Part of a small language model's weights.
Training: a variant of Adam for these matrices, 312M tokens, 6684 steps.
Each number is 50 + 15 x the weight over its row's rms, rounded and kept within 0 to 99. Layers, rows and columns count from 0. The size before them is the row's rms in percent of the matrix's.

# layer 2 MLP down (transposed), 1024x256, rms 0.0612, rows 608-635, columns 0-127
094:38 49 51 52 56 45 47 32 61 58 84 51 70 40 60 61 67 82 54 56 54 36 55 39 61 50 60 81 39 40 53 37 25 74 33 41 84 33 32 62 49 77 47 68 60 48 51 30 40 63 63 61 45 65 55 51 77 77 71 16 55 40 51 33 50 39 20 73 40 60 61 44 49 85 50 25 64 71 49 54 49 42 61 54 24 78 63 55 49 42 12 64 52 30 57 47 54 37 52 39 60 50 70 58 55 55 34 46 65 17 56 46 67 52 54 61 58 48 58 24 43 54 25 30 52 55 37 48
096:42 78 31 41 66 44 20 55 48 53 63 66 55 58 48 56 60 46 57 45 42 60 64 40 48 57 48 29 57 43 60 26 27 63 49 45 79 57 33 68 31 42 46 55 67 26 59 30 64 47 46 43 48 49 31 55 56 80 58 46 39 60 48 45 39 52 68 83 67 62 45 36 90 71 43 48 74 40 45 64 42 49 57 47 36 37 75 35 57 51 54 55 02 63 29 71 59 61 44 66 45 33 33 33 43 45 35 41 67 59 39 48 31 43 49 62 43 31 82 44 45 68 46 62 67 41 40 48
109:44 30 51 83 59 35 68 73 67 66 64 56 34 56 34 40 44 33 50 52 72 55 57 39 48 39 51 62 58 59 03 23 56 49 55 68 47 46 68 59 42 42 35 79 29 42 41 40 57 73 51 48 26 64 56 34 60 82 31 40 27 42 72 24 36 47 36 44 69 37 29 38 49 36 77 52 63 38 38 45 69 53 61 52 41 69 56 57 62 50 36 66 55 53 59 69 55 52 46 64 51 43 47 48 67 71 51 89 48 46 42 44 31 55 50 51 72 65 54 59 52 44 40 67 40 59 63 37
113:81 62 73 23 67 58 32 20 64 36 50 50 49 25 64 66 77 56 62 90 48 42 46 46 41 59 43 35 54 49 40 52 44 81 61 60 39 25 32 35 29 51 24 28 47 50 71 54 50 55 86 39 36 44 59 42 52 61 59 47 44 49 53 47 55 57 39 56 31 48 51 48 60 62 19 39 59 79 51 60 72 52 51 75 53 59 55 35 45 65 27 37 39 55 74 33 17 37 78 47 48 51 52 48 49 39 65 46 42 37 45 44 50 41 55 56 48 60 35 55 35 46 68 51 54 44 52 36
092:78 34 10 58 63 62 55 50 48 50 51 69 48 44 51 51 70 28 43 62 60 15 69 50 57 18 33 25 39 71 55 50 18 53 49 50 29 47 24 37 32 41 48 59 64 48 43 70 56 18 59 64 33 40 61 44 45 69 45 55 37 26 50 32 60 51 47 54 53 68 46 35 45 52 64 38 63 49 49 59 65 42 51 43 54 38 57 27 57 50 42 37 66 44 54 61 69 62 63 43 26 59 48 53 46 34 86 77 23 72 41 68 48 43 54 47 30 58 23 52 51 39 62 50 24 49 48 17
089:49 24 50 57 57 52 66 55 63 40 65 57 34 54 53 47 61 35 28 44 33 34 41 57 40 52 76 69 78 43 32 28 61 47 64 21 55 58 37 45 62 46 56 47 66 61 35 54 64 50 32 58 59 60 73 32 43 48 83 45 41 52 41 65 20 48 57 58 70 33 83 74 61 56 40 38 31 43 29 63 30 63 70 52 52 60 26 52 71 29 59 47 84 62 68 72 67 44 38 73 58 74 75 60 64 92 58 39 55 44 71 43 50 31 36 59 35 52 38 54 38 46 61 67 57 65 54 46
114:54 73 68 68 69 41 44 59 37 26 54 70 57 69 40 69 41 50 37 30 40 50 49 62 45 62 25 65 11 42 80 26 19 77 37 64 66 73 62 31 58 38 68 62 53 31 67 57 55 49 67 31 40 53 61 52 47 39 22 54 58 49 46 38 50 34 63 76 47 36 30 44 73 53 56 65 57 52 57 37 66 55 34 50 38 34 27 37 47 26 59 52 44 49 32 73 42 61 44 29 47 71 38 59 45 57 49 62 66 54 21 63 45 36 27 44 57 60 41 53 63 40 26 65 47 09 66 22
089:35 61 75 41 68 55 38 34 67 69 50 63 53 53 50 48 56 52 65 75 63 45 51 13 66 44 37 61 79 41 75 49 59 51 55 51 67 51 46 22 29 58 63 46 53 59 24 56 54 47 75 47 34 37 64 52 55 34 44 54 31 51 64 72 61 55 31 39 84 75 59 67 54 58 63 35 32 47 39 47 39 68 68 46 42 49 38 57 39 57 34 30 64 51 51 24 35 46 72 54 20 39 45 29 29 39 52 52 70 57 50 37 50 25 32 63 58 59 52 44 45 28 30 56 56 72 33 44
098:31 77 51 42 85 52 58 58 62 14 56 80 39 59 74 52 43 29 42 50 55 38 66 73 45 39 25 45 24 46 23 39 53 57 47 67 61 59 53 46 51 47 52 48 28 43 33 49 44 47 67 14 32 33 29 53 38 60 62 64 14 38 63 56 53 39 54 27 67 11 58 56 77 46 58 54 44 53 30 53 27 45 67 44 65 41 38 49 47 29 39 45 63 49 42 86 51 57 53 28 35 25 37 45 42 43 82 66 72 37 18 51 59 50 66 27 48 58 44 46 49 38 65 61 53 59 67 59
118:56 54 51 69 45 54 67 38 52 51 58 45 67 61 59 51 63 55 68 67 38 58 90 57 41 47 38 65 69 29 43 34 31 48 48 92 48 51 45 23 48 50 37 68 48 47 45 36 52 35 67 71 69 50 81 31 52 69 58 39 44 35 62 57 53 51 39 61 39 44 65 48 50 60 34 28 62 68 55 59 67 44 44 32 82 58 37 47 41 28 33 50 37 76 40 13 48 17 82 52 56 70 38 39 31 05 58 48 84 44 45 61 55 87 42 63 51 29 44 41 62 64 53 49 70 41 61 47
081:86 36 64 47 28 62 56 43 49 53 67 48 77 41 22 60 63 60 71 22 31 71 20 66 47 63 63 54 48 24 70 32 61 37 36 47 68 51 41 45 52 71 07 64 31 38 24 47 35 67 43 45 47 27 34 45 41 69 43 59 65 43 49 74 44 42 62 49 25 52 66 53 49 30 64 55 39 58 25 59 47 56 57 47 35 62 66 67 59 45 56 61 35 60 52 71 50 24 32 44 58 26 67 51 51 56 36 48 77 33 50 62 55 52 27 25 71 60 34 45 62 30 58 80 40 38 32 57
099:64 33 62 28 40 58 74 32 35 38 79 78 42 42 50 62 47 64 68 46 64 61 70 62 43 32 36 72 53 70 42 54 27 63 23 70 47 49 36 47 31 42 76 49 40 60 56 41 42 52 59 38 39 23 35 66 55 34 59 68 45 62 19 61 87 70 38 42 42 34 34 59 57 56 64 76 50 51 44 76 36 55 52 24 75 59 53 64 39 46 65 43 50 35 41 51 59 32 34 38 59 52 78 45 36 43 54 53 67 20 59 54 41 69 22 63 37 60 76 47 53 54 38 64 60 85 60 72
094:40 36 32 91 46 62 53 49 41 47 57 64 48 29 66 46 61 61 49 73 56 34 21 63 74 63 41 94 39 23 80 62 56 65 28 60 52 53 50 27 49 70 52 41 69 47 58 48 46 30 37 47 42 77 25 42 39 66 52 65 28 61 49 58 56 66 51 27 42 75 74 31 30 68 36 56 69 56 75 63 65 44 41 47 70 58 70 59 33 26 46 74 39 40 43 57 30 18 38 39 26 45 62 48 55 67 37 57 41 61 47 39 52 52 38 41 64 49 56 48 64 42 80 48 58 69 77 61
117:49 60 57 39 37 56 57 48 23 52 43 55 26 38 26 52 39 64 74 57 46 50 29 13 60 78 42 46 42 48 84 41 36 51 41 23 58 54 55 26 48 63 70 39 63 53 55 38 46 48 57 45 15 71 28 59 52 53 69 69 65 56 48 07 46 28 57 84 39 52 29 62 35 44 67 52 51 65 53 51 71 70 21 76 48 44 41 73 39 10 44 51 65 48 45 65 65 60 57 41 35 43 63 31 23 66 47 41 62 64 66 29 43 35 45 56 57 57 53 18 54 39 17 47 80 44 07 32
096:66 71 60 41 44 47 65 16 52 32 65 71 51 51 48 42 44 67 77 39 51 65 24 47 44 49 40 36 55 77 63 80 45 48 50 60 50 38 27 83 43 34 43 51 33 37 52 23 51 42 31 66 62 65 35 56 48 55 30 36 42 34 54 83 44 27 43 31 24 41 40 62 68 54 24 35 56 52 27 67 27 23 38 57 46 57 32 38 77 58 37 68 50 68 52 45 64 45 40 41 85 65 69 51 52 54 32 63 39 34 32 68 64 47 57 54 67 28 38 39 55 50 60 56 47 40 44 57
092:51 52 42 49 67 52 69 45 24 45 52 70 32 43 60 53 37 39 45 58 36 32 73 48 86 70 69 43 37 66 51 54 41 60 49 36 67 66 37 74 04 52 18 61 37 50 47 62 58 30 38 29 39 34 58 41 49 44 49 74 27 57 27 47 45 43 56 37 72 48 74 68 51 53 84 54 55 20 58 58 55 52 23 42 45 49 56 43 49 58 70 70 69 58 36 40 66 82 53 77 35 35 31 45 63 65 35 47 49 21 63 67 58 51 49 67 16 29 79 40 42 35 67 55 76 73 46 47
115:70 54 34 72 64 55 51 53 25 49 55 60 42 36 46 76 48 61 59 62 47 51 78 30 91 60 46 35 01 55 54 63 15 41 59 52 44 82 54 46 32 59 46 54 49 27 51 17 35 57 37 29 27 50 40 55 50 56 41 61 61 20 33 46 18 52 59 43 33 74 35 50 21 32 69 54 34 53 34 54 66 23 41 60 38 57 51 22 66 45 46 44 72 47 48 38 36 50 66 68 75 45 43 30 41 28 62 51 36 40 69 60 66 24 32 69 41 44 46 39 42 62 36 40 43 51 54 45
093:45 66 45 43 32 44 62 48 32 58 51 43 55 30 51 34 50 73 61 43 35 51 45 63 24 22 68 65 75 41 62 64 55 67 40 58 51 33 48 46 63 62 39 42 43 66 55 52 53 70 25 50 71 56 30 68 31 69 50 47 60 49 63 52 58 58 58 64 38 42 43 31 45 62 23 26 67 53 55 60 26 49 27 44 42 26 45 37 61 43 56 50 51 50 58 56 39 46 42 73 39 65 07 43 53 67 43 51 48 46 28 52 63 54 25 38 31 43 41 62 43 70 43 56 53 52 65 27
082:66 48 29 40 52 58 47 47 67 40 55 46 58 48 30 21 75 45 34 58 48 78 57 41 32 66 47 42 67 25 51 54 69 45 38 56 48 48 34 75 38 20 45 55 46 34 23 55 36 48 55 67 62 54 56 54 52 51 60 34 59 65 48 64 18 78 49 26 85 35 43 62 47 49 52 63 53 53 59 54 39 41 47 30 56 47 55 67 55 37 53 65 44 60 17 60 36 53 54 39 60 64 58 56 40 37 46 27 65 39 53 58 57 67 56 60 62 47 41 35 57 64 76 32 69 11 63 41
093:35 38 25 12 38 55 35 65 51 52 37 65 28 50 62 44 74 65 36 62 72 62 41 65 50 44 48 72 49 72 64 67 55 65 42 62 49 77 77 44 49 55 69 64 57 33 40 67 56 75 47 59 69 70 54 65 48 67 58 43 36 47 30 59 64 70 30 54 59 58 31 58 61 61 61 64 43 27 61 51 43 67 37 39 45 02 72 58 63 54 60 78 49 50 41 47 47 53 38 66 28 34 61 66 86 77 34 43 10 58 43 42 39 45 38 45 49 23 44 72 70 65 40 77 55 38 53 32
109:52 41 43 65 65 52 38 46 83 62 66 42 53 58 32 61 38 63 51 35 56 55 42 42 37 47 41 34 69 35 52 79 61 32 55 66 17 55 44 51 40 67 17 51 63 62 27 39 44 58 37 37 46 54 54 63 64 62 57 49 54 52 72 73 42 40 48 17 16 55 45 82 41 59 46 67 48 66 39 38 32 42 49 75 52 41 45 82 69 74 27 30 30 55 34 57 67 44 55 48 41 79 24 64 34 40 56 74 42 56 07 77 43 62 50 43 35 33 53 38 37 56 77 61 68 68 49 57
106:65 81 40 51 56 58 42 41 26 50 26 58 71 44 59 32 34 53 56 68 53 37 52 50 66 28 34 56 41 60 44 40 67 66 50 31 45 64 21 60 36 42 59 37 85 67 72 38 53 35 83 50 47 57 59 33 41 55 48 50 55 60 37 48 47 57 38 45 26 35 71 75 33 47 44 43 69 57 46 42 54 42 32 25 53 75 68 20 67 33 43 37 50 38 46 32 44 53 68 44 26 50 38 49 76 52 43 44 72 42 41 54 32 26 62 36 39 23 48 46 10 53 62 40 53 47 65 88
092:62 43 58 64 40 78 62 57 43 46 25 20 48 74 59 32 76 44 49 43 45 61 47 56 67 52 58 33 36 59 56 54 58 60 37 30 50 36 48 51 39 54 47 39 56 50 79 49 23 60 47 43 37 46 51 59 52 56 60 46 54 30 73 15 46 56 47 57 41 34 44 61 58 69 62 33 45 78 68 56 49 52 54 64 38 74 52 64 56 43 21 39 34 77 50 63 51 52 73 59 43 52 57 49 39 78 49 65 49 69 12 40 57 50 61 23 64 50 35 68 64 43 43 45 68 26 57 62
102:58 29 39 45 33 51 38 33 39 41 62 38 44 45 22 37 43 80 59 36 58 42 60 66 83 55 24 53 17 54 26 46 60 65 76 33 53 47 33 53 52 26 52 41 56 56 35 42 45 66 53 55 47 46 67 80 79 69 87 34 61 44 46 78 60 51 55 41 45 52 48 50 25 39 30 30 59 61 35 61 24 58 70 59 70 49 52 45 55 69 49 25 26 66 28 46 36 46 18 40 67 32 62 40 59 69 61 62 63 50 57 48 49 54 56 42 30 50 63 59 47 75 61 64 24 31 56 65
094:50 41 74 56 33 50 45 54 53 54 81 44 53 52 64 39 51 75 53 43 47 58 53 54 52 66 58 86 36 56 78 46 46 50 43 70 45 42 54 68 30 63 72 61 49 07 45 38 29 66 43 38 66 43 52 39 44 71 47 53 41 34 57 57 43 73 60 34 46 58 41 64 57 74 60 42 56 70 49 84 37 66 63 59 55 38 33 34 52 55 59 47 33 47 48 51 10 42 73 45 63 61 83 28 52 39 45 50 84 53 41 70 57 50 14 44 43 44 67 61 71 52 32 50 25 55 79 69
126:39 53 45 46 37 55 48 52 43 67 51 48 50 28 42 66 57 45 36 53 53 54 62 66 38 16 67 23 70 42 27 51 53 39 48 63 48 45 44 53 61 29 24 16 41 65 79 66 47 73 09 24 38 49 40 34 46 66 47 58 47 25 44 18 60 25 38 75 35 42 61 33 60 44 33 40 67 40 35 52 59 54 40 70 66 24 43 47 41 60 51 43 55 53 88 43 55 44 58 55 59 40 30 45 36 54 44 57 34 51 21 43 61 57 28 26 57 69 32 62 42 62 76 71 39 39 44 36
103:25 69 48 43 53 34 48 35 38 46 45 56 52 42 35 63 56 45 36 51 41 64 40 45 52 51 49 59 49 35 58 52 65 47 41 55 80 42 54 69 74 65 36 69 61 51 29 45 64 63 35 52 67 75 39 43 75 68 62 31 39 59 22 42 38 40 41 48 54 61 35 36 29 51 58 49 60 65 20 37 70 48 48 63 38 61 42 55 69 50 58 18 24 55 55 54 23 69 35 50 62 39 62 73 10 67 34 39 72 31 66 56 28 67 44 49 34 89 50 61 52 43 02 83 50 49 58 43
104:53 55 62 21 56 41 65 59 63 24 23 70 66 66 40 67 69 36 71 48 52 45 59 31 43 47 27 55 52 44 48 38 41 53 74 57 57 38 54 42 36 32 48 85 47 54 46 40 60 34 71 34 56 50 68 50 56 31 54 38 42 35 46 38 52 49 30 63 55 47 31 61 35 23 51 75 38 69 40 44 36 40 52 40 64 54 41 26 25 52 44 61 37 48 43 67 56 49 59 57 39 66 34 66 72 60 72 45 37 66 42 50 46 31 73 65 30 64 35 37 45 33 35 53 39 62 19 68
# layer 2 MLP up, 1024x256, rms 0.0641, rows 609-635, columns 0-127
099:64 37 64 41 43 67 60 42 60 67 51 34 46 48 46 13 47 50 43 55 70 22 24 53 48 50 20 59 54 48 53 47 56 16 53 49 37 41 70 42 54 63 31 25 44 59 55 54 51 57 50 37 45 49 39 41 57 40 37 50 33 53 49 34 49 66 48 46 42 53 51 49 40 25 52 32 43 59 64 39 52 51 53 47 56 25 31 41 21 49 38 46 76 56 84 36 44 33 51 51 51 63 33 51 58 69 53 61 31 38 56 46 73 47 55 45 34 61 18 65 46 39 81 60 42 63 50 59
110:80 67 36 45 44 56 53 41 30 25 41 51 62 39 59 67 59 51 65 27 81 53 44 63 58 49 57 61 51 41 61 40 62 55 41 58 32 39 21 72 52 30 37 15 44 56 53 63 47 45 55 64 38 42 67 58 41 36 58 54 31 67 57 46 56 39 20 68 35 66 52 37 46 48 37 70 52 51 70 80 23 64 30 57 63 44 67 33 49 50 57 64 44 37 81 55 50 67 57 59 27 22 48 59 37 34 62 46 47 45 55 80 41 35 31 53 77 64 18 62 75 67 42 37 49 35 15 82
096:57 73 60 48 27 49 61 51 56 84 66 30 66 55 39 55 44 28 62 24 40 38 45 61 63 48 21 24 19 44 41 47 31 16 59 36 46 46 60 60 70 42 38 20 55 55 55 42 41 67 65 34 55 25 48 09 37 29 61 71 45 41 65 56 40 45 40 22 40 60 54 47 61 47 66 55 60 52 31 39 61 47 38 60 28 54 56 66 23 38 54 50 45 55 77 53 41 31 38 54 36 40 28 70 57 31 51 34 76 59 71 46 46 50 74 41 71 63 38 42 53 55 65 33 04 46 57 48
095:29 59 92 67 50 56 49 52 43 32 69 23 32 49 35 63 34 44 58 38 39 71 60 51 65 54 67 66 49 31 49 41 68 45 66 57 67 64 72 64 62 52 82 54 40 47 77 30 66 72 39 47 82 50 30 65 61 50 60 48 71 73 52 75 44 49 53 43 51 13 57 70 60 36 47 63 49 58 54 48 62 50 35 61 51 78 35 50 52 38 78 48 43 50 46 47 40 36 24 64 83 35 50 57 72 62 19 35 84 21 71 38 36 64 39 51 61 38 57 41 37 55 58 29 62 57 33 79
095:25 69 52 57 45 59 23 75 50 91 38 64 58 55 25 82 38 70 69 45 45 64 73 39 53 62 23 19 42 75 75 42 69 61 36 56 35 40 68 64 25 52 51 52 14 40 48 56 43 50 47 64 43 23 43 30 41 42 25 65 55 62 56 42 55 64 46 38 37 79 37 62 28 57 61 77 63 80 74 48 55 56 44 58 67 47 66 25 37 42 68 48 53 29 49 35 54 63 61 32 44 17 42 40 09 21 54 57 43 72 59 47 36 27 84 41 62 74 47 58 62 44 65 38 62 49 59 55
108:47 24 60 72 35 37 42 17 50 60 36 61 53 30 37 64 60 64 63 49 39 59 50 71 64 41 63 32 53 37 59 34 64 44 69 22 63 79 56 63 15 40 42 35 62 38 47 41 49 56 50 58 47 47 56 72 42 57 58 58 29 68 54 26 55 41 36 28 41 32 73 64 30 33 58 59 36 52 53 52 29 48 23 50 67 16 73 42 43 37 77 68 64 43 47 51 32 23 48 59 31 37 40 48 51 29 44 52 55 40 90 51 36 48 20 69 34 49 76 57 31 70 48 21 40 73 37 82
089:65 53 45 61 48 64 45 56 28 30 29 25 61 57 36 46 54 52 37 06 60 49 64 63 22 38 53 27 17 62 35 48 27 50 41 40 38 53 41 66 83 32 13 39 41 61 77 36 41 73 47 53 72 49 51 66 40 50 79 57 55 53 47 58 32 42 69 47 42 57 35 52 47 36 39 61 81 52 40 64 42 41 33 66 43 42 51 25 59 47 73 59 40 31 33 78 75 51 51 57 43 69 40 61 62 60 40 66 56 47 33 78 42 66 41 40 41 59 39 52 60 56 93 53 48 42 48 66
106:53 36 60 63 29 50 64 23 53 51 56 42 56 57 02 62 50 54 75 62 12 55 65 56 53 68 15 38 47 29 44 40 44 30 63 33 61 45 55 50 44 64 40 55 54 48 45 22 53 49 33 32 47 28 32 55 49 48 33 54 51 50 45 54 34 32 32 58 33 56 53 59 43 31 79 43 43 43 45 23 24 68 51 52 41 44 58 38 49 65 62 40 69 46 49 43 67 35 17 77 24 71 46 84 73 63 40 69 64 50 74 69 36 76 50 50 34 42 41 40 71 48 32 28 30 70 32 58
114:49 70 53 60 27 49 10 29 15 48 60 50 54 41 35 19 56 66 42 28 57 50 43 51 40 24 45 55 55 49 57 72 46 39 27 45 38 58 22 69 57 63 40 31 59 65 67 72 78 73 75 35 53 64 48 42 25 46 37 40 51 54 45 56 63 68 19 55 58 58 42 34 25 50 41 66 61 40 59 47 45 68 58 56 50 45 42 71 51 38 32 49 74 43 41 38 51 55 29 51 52 35 53 42 65 78 40 43 34 39 56 56 28 41 67 77 47 35 29 50 26 88 80 19 72 61 31 68
086:36 58 06 62 61 58 60 44 54 48 35 40 31 57 60 63 56 42 51 33 49 21 45 54 52 49 59 36 42 58 60 60 25 49 94 62 62 37 65 46 72 59 70 42 30 54 63 47 64 40 50 54 48 74 47 47 54 43 65 79 29 57 33 53 40 47 43 63 31 41 54 32 43 44 40 24 47 37 66 40 47 56 55 53 86 36 55 33 41 50 48 36 74 40 45 46 53 57 69 63 56 77 19 42 63 57 42 44 25 78 86 64 39 61 57 44 47 30 46 40 49 67 38 45 63 68 49 61
097:63 68 43 66 06 51 50 42 43 49 29 20 60 24 47 68 35 62 10 54 54 47 32 14 40 46 43 58 54 47 63 11 20 59 76 40 49 44 78 55 80 44 42 72 40 44 73 60 62 56 35 46 56 76 61 36 46 54 83 46 57 32 48 60 74 57 32 58 62 45 50 44 85 47 53 30 49 44 50 60 57 35 35 56 29 49 65 50 56 19 41 69 67 62 32 48 75 57 64 68 57 23 66 43 31 52 45 43 59 70 45 58 60 32 66 44 55 39 22 49 73 47 46 34 69 58 25 61
098:54 54 73 42 43 63 35 44 55 38 44 27 65 41 28 69 20 47 47 21 44 48 66 73 42 33 26 17 45 72 26 44 21 58 73 64 60 39 71 58 57 05 48 41 28 45 50 44 43 41 55 19 37 37 72 66 60 36 31 65 57 34 41 61 60 48 63 74 37 48 20 49 74 43 55 60 31 36 28 51 51 40 75 45 31 52 31 29 70 49 47 46 71 47 45 38 64 73 71 53 72 67 28 66 27 41 56 51 39 47 67 58 52 50 55 74 44 40 39 59 36 56 49 31 45 48 67 35
105:48 43 75 52 48 64 44 54 51 55 34 45 78 51 54 53 70 48 08 49 66 53 40 66 71 45 61 55 69 24 44 30 58 43 57 47 36 87 38 69 60 35 29 61 29 62 45 82 63 83 34 33 61 00 45 47 21 50 27 51 42 51 51 47 33 71 53 56 48 49 53 50 63 35 41 66 66 33 45 72 20 44 50 61 51 52 43 33 44 77 80 43 56 49 34 55 43 19 53 77 38 25 49 69 29 42 46 45 48 44 55 58 24 20 42 71 50 70 43 80 54 48 57 27 35 92 80 53
099:49 27 63 55 47 47 50 66 61 68 32 22 51 32 51 33 59 57 27 57 48 49 55 44 31 52 60 44 44 18 39 29 48 38 70 46 38 50 44 25 58 40 54 44 63 67 39 74 42 41 57 48 53 40 70 57 59 45 76 48 52 47 62 34 50 56 38 66 49 59 71 28 51 14 71 53 42 69 68 43 71 39 53 56 57 34 65 47 23 36 38 36 60 70 59 48 42 80 61 69 45 42 36 60 32 79 40 60 70 67 42 37 42 67 32 43 59 46 39 76 47 57 42 45 54 76 33 53
099:58 53 32 49 21 51 39 35 79 53 51 43 53 41 41 58 86 30 46 23 90 52 26 57 21 46 07 46 53 41 59 33 40 52 41 61 23 06 57 33 48 46 59 36 61 51 38 59 52 78 54 43 33 43 65 45 50 43 57 44 54 66 57 52 30 53 43 23 49 73 28 47 37 45 40 82 45 61 31 61 34 51 69 48 45 62 61 46 48 51 27 28 54 62 60 15 35 35 46 36 42 62 51 74 49 35 50 53 47 70 52 26 39 47 50 74 82 74 34 46 69 40 54 59 38 37 36 53
109:47 52 52 49 27 67 44 67 59 67 50 33 69 67 42 46 56 47 36 15 45 46 42 67 31 57 56 59 37 52 50 36 71 30 63 52 52 60 42 38 77 31 51 69 42 68 42 75 41 59 55 67 71 03 26 43 63 69 57 80 46 44 43 61 59 71 31 35 46 65 51 26 67 59 47 60 74 41 57 35 49 47 53 44 44 68 41 57 51 46 76 41 72 54 72 61 35 32 63 55 51 30 38 49 59 74 28 61 69 45 59 51 28 52 57 55 56 63 45 48 57 51 54 45 51 99 59 44
092:73 39 65 73 56 51 42 56 52 57 55 28 39 57 24 60 57 48 29 42 45 48 60 45 47 71 26 32 23 43 52 19 53 50 61 36 61 56 65 64 48 36 70 50 62 57 44 51 29 42 50 42 31 28 67 42 55 36 47 52 35 63 66 34 37 48 51 44 55 59 57 76 62 35 74 74 51 59 38 45 62 25 58 61 34 58 66 45 44 37 31 42 55 79 15 53 64 50 68 51 41 38 63 64 46 41 59 25 53 52 85 56 31 39 41 82 78 61 59 40 43 43 49 35 37 70 57 73
090:43 30 79 52 61 46 37 30 29 77 31 47 36 56 55 57 49 57 72 52 70 19 31 43 73 37 49 64 55 64 55 43 18 42 78 51 68 73 48 44 77 37 51 45 52 72 43 37 50 48 13 21 56 39 35 56 74 65 38 71 30 45 44 56 57 47 74 76 42 41 66 64 51 34 46 44 40 53 24 42 30 47 56 66 46 31 52 37 47 56 42 57 65 42 52 38 42 36 44 71 48 51 62 39 21 67 34 78 45 66 51 45 45 10 37 52 32 64 80 52 50 43 47 65 48 71 31 66
101:56 23 64 68 79 42 53 15 48 66 65 41 57 23 41 72 21 50 52 57 34 38 58 44 56 71 30 30 28 34 57 39 46 49 43 25 31 55 43 56 46 52 47 52 37 70 79 38 59 51 54 37 53 25 31 50 46 30 55 63 50 48 76 50 40 35 62 56 56 56 40 54 43 24 42 40 49 71 31 60 37 50 49 64 54 58 44 38 32 46 46 18 52 65 53 54 35 37 64 40 54 73 28 46 38 40 82 16 61 70 77 48 61 59 53 48 78 85 41 41 39 43 47 05 38 61 50 77
111:56 57 38 46 65 53 45 83 23 61 50 54 48 61 64 50 55 70 31 58 56 57 61 55 43 35 79 54 37 57 47 57 42 50 55 65 56 36 71 51 77 26 53 58 19 64 40 91 14 52 49 59 50 43 60 31 40 58 36 61 19 42 37 50 65 84 32 73 51 49 55 46 78 45 63 40 69 38 71 59 50 55 44 51 34 54 45 16 33 45 53 65 67 51 58 50 66 36 35 41 60 36 69 40 29 81 28 52 40 39 54 29 67 45 52 55 63 26 39 66 40 64 42 24 51 38 24 34
107:53 44 65 33 71 52 37 34 49 66 49 48 57 23 56 62 57 65 22 40 68 44 57 73 55 55 48 59 55 20 63 35 46 77 34 72 24 42 60 56 77 26 60 64 55 73 40 46 61 31 43 36 60 22 47 52 58 40 22 48 29 63 49 26 42 39 50 36 44 80 55 40 47 36 60 59 71 70 74 47 48 53 57 61 59 39 49 26 36 48 76 48 78 70 41 74 49 67 29 84 55 50 62 60 42 24 54 33 50 62 58 61 52 68 28 58 67 63 48 50 43 71 67 36 65 79 51 58
098:25 52 59 43 59 44 40 33 62 69 41 78 50 33 24 87 43 76 53 70 52 53 45 67 38 50 33 60 65 18 56 62 35 34 58 28 56 73 63 37 60 38 38 67 57 58 63 54 62 63 50 52 54 65 59 53 50 38 30 56 36 47 74 80 46 81 60 34 56 67 38 52 67 56 29 64 54 39 66 54 30 63 52 33 74 61 67 20 47 54 63 58 64 33 43 38 43 71 50 57 30 65 30 41 21 27 40 83 65 44 77 46 27 32 38 53 69 58 60 58 38 75 74 39 43 62 48 75
105:36 72 67 54 61 54 46 58 56 57 56 51 51 53 37 45 72 40 48 53 27 49 59 59 29 28 47 19 61 52 40 28 38 40 42 37 55 30 62 46 22 49 48 57 50 44 65 58 75 57 66 33 58 63 25 08 40 40 23 50 44 60 53 35 54 54 62 44 24 48 47 74 67 56 66 58 64 49 53 58 49 67 48 66 36 46 70 47 75 50 50 52 61 44 84 68 52 36 72 56 64 47 26 47 67 41 59 26 23 41 63 74 29 46 48 55 57 43 23 54 63 50 48 49 71 56 56 38
097:47 54 37 55 51 53 67 50 31 33 07 71 35 47 41 78 52 47 14 28 58 33 46 57 46 38 49 24 70 50 30 52 14 47 58 35 62 42 78 42 37 48 56 63 44 64 70 67 71 80 61 44 68 65 66 37 44 43 89 86 47 36 49 54 66 52 45 72 43 56 36 42 67 50 51 33 41 37 54 34 55 54 41 31 41 29 64 55 38 56 42 56 36 48 64 66 64 32 44 61 44 55 28 58 62 50 38 48 28 60 56 61 16 27 87 67 63 35 40 45 46 63 52 22 66 39 37 51
118:68 41 59 72 15 70 30 43 23 52 58 48 67 42 48 57 77 42 71 51 84 43 48 49 63 40 40 60 47 47 62 17 59 54 61 40 40 36 38 84 54 41 46 36 41 60 49 38 65 39 48 61 64 45 44 44 45 54 60 44 20 76 44 57 63 65 54 49 45 68 34 60 56 66 44 27 65 42 43 80 45 60 53 43 67 50 60 27 61 36 59 89 66 43 42 32 74 46 32 42 44 37 54 46 73 45 49 33 74 48 59 58 09 53 26 55 72 49 42 53 63 68 47 36 80 65 60 45
107:77 41 54 49 47 48 63 43 51 45 26 37 51 46 56 71 56 59 58 36 25 72 48 27 36 34 47 55 43 32 47 49 09 48 49 71 53 69 44 26 77 77 32 47 45 42 86 51 60 49 89 53 49 55 48 66 46 58 55 61 42 54 66 35 70 34 15 42 27 50 39 63 38 49 73 21 69 52 78 33 39 63 41 74 33 40 36 23 52 40 64 56 53 30 67 55 75 34 41 94 67 70 28 45 60 39 14 61 60 57 54 85 33 55 53 65 45 42 49 64 63 67 53 64 49 39 30 50
105:43 63 56 52 22 60 35 19 11 61 42 14 47 48 45 65 62 86 45 48 64 57 69 60 54 18 57 46 33 43 52 54 05 47 32 52 21 53 41 62 61 35 52 35 77 57 49 61 51 53 40 34 57 50 46 55 29 41 44 44 50 74 73 76 26 41 53 52 52 70 46 76 36 55 54 57 57 74 50 81 35 73 45 54 77 48 41 34 38 44 39 38 70 20 78 35 43 66 46 57 60 53 48 71 78 32 38 28 66 43 54 74 44 57 29 61 54 63 34 81 38 66 58 35 58 61 93 56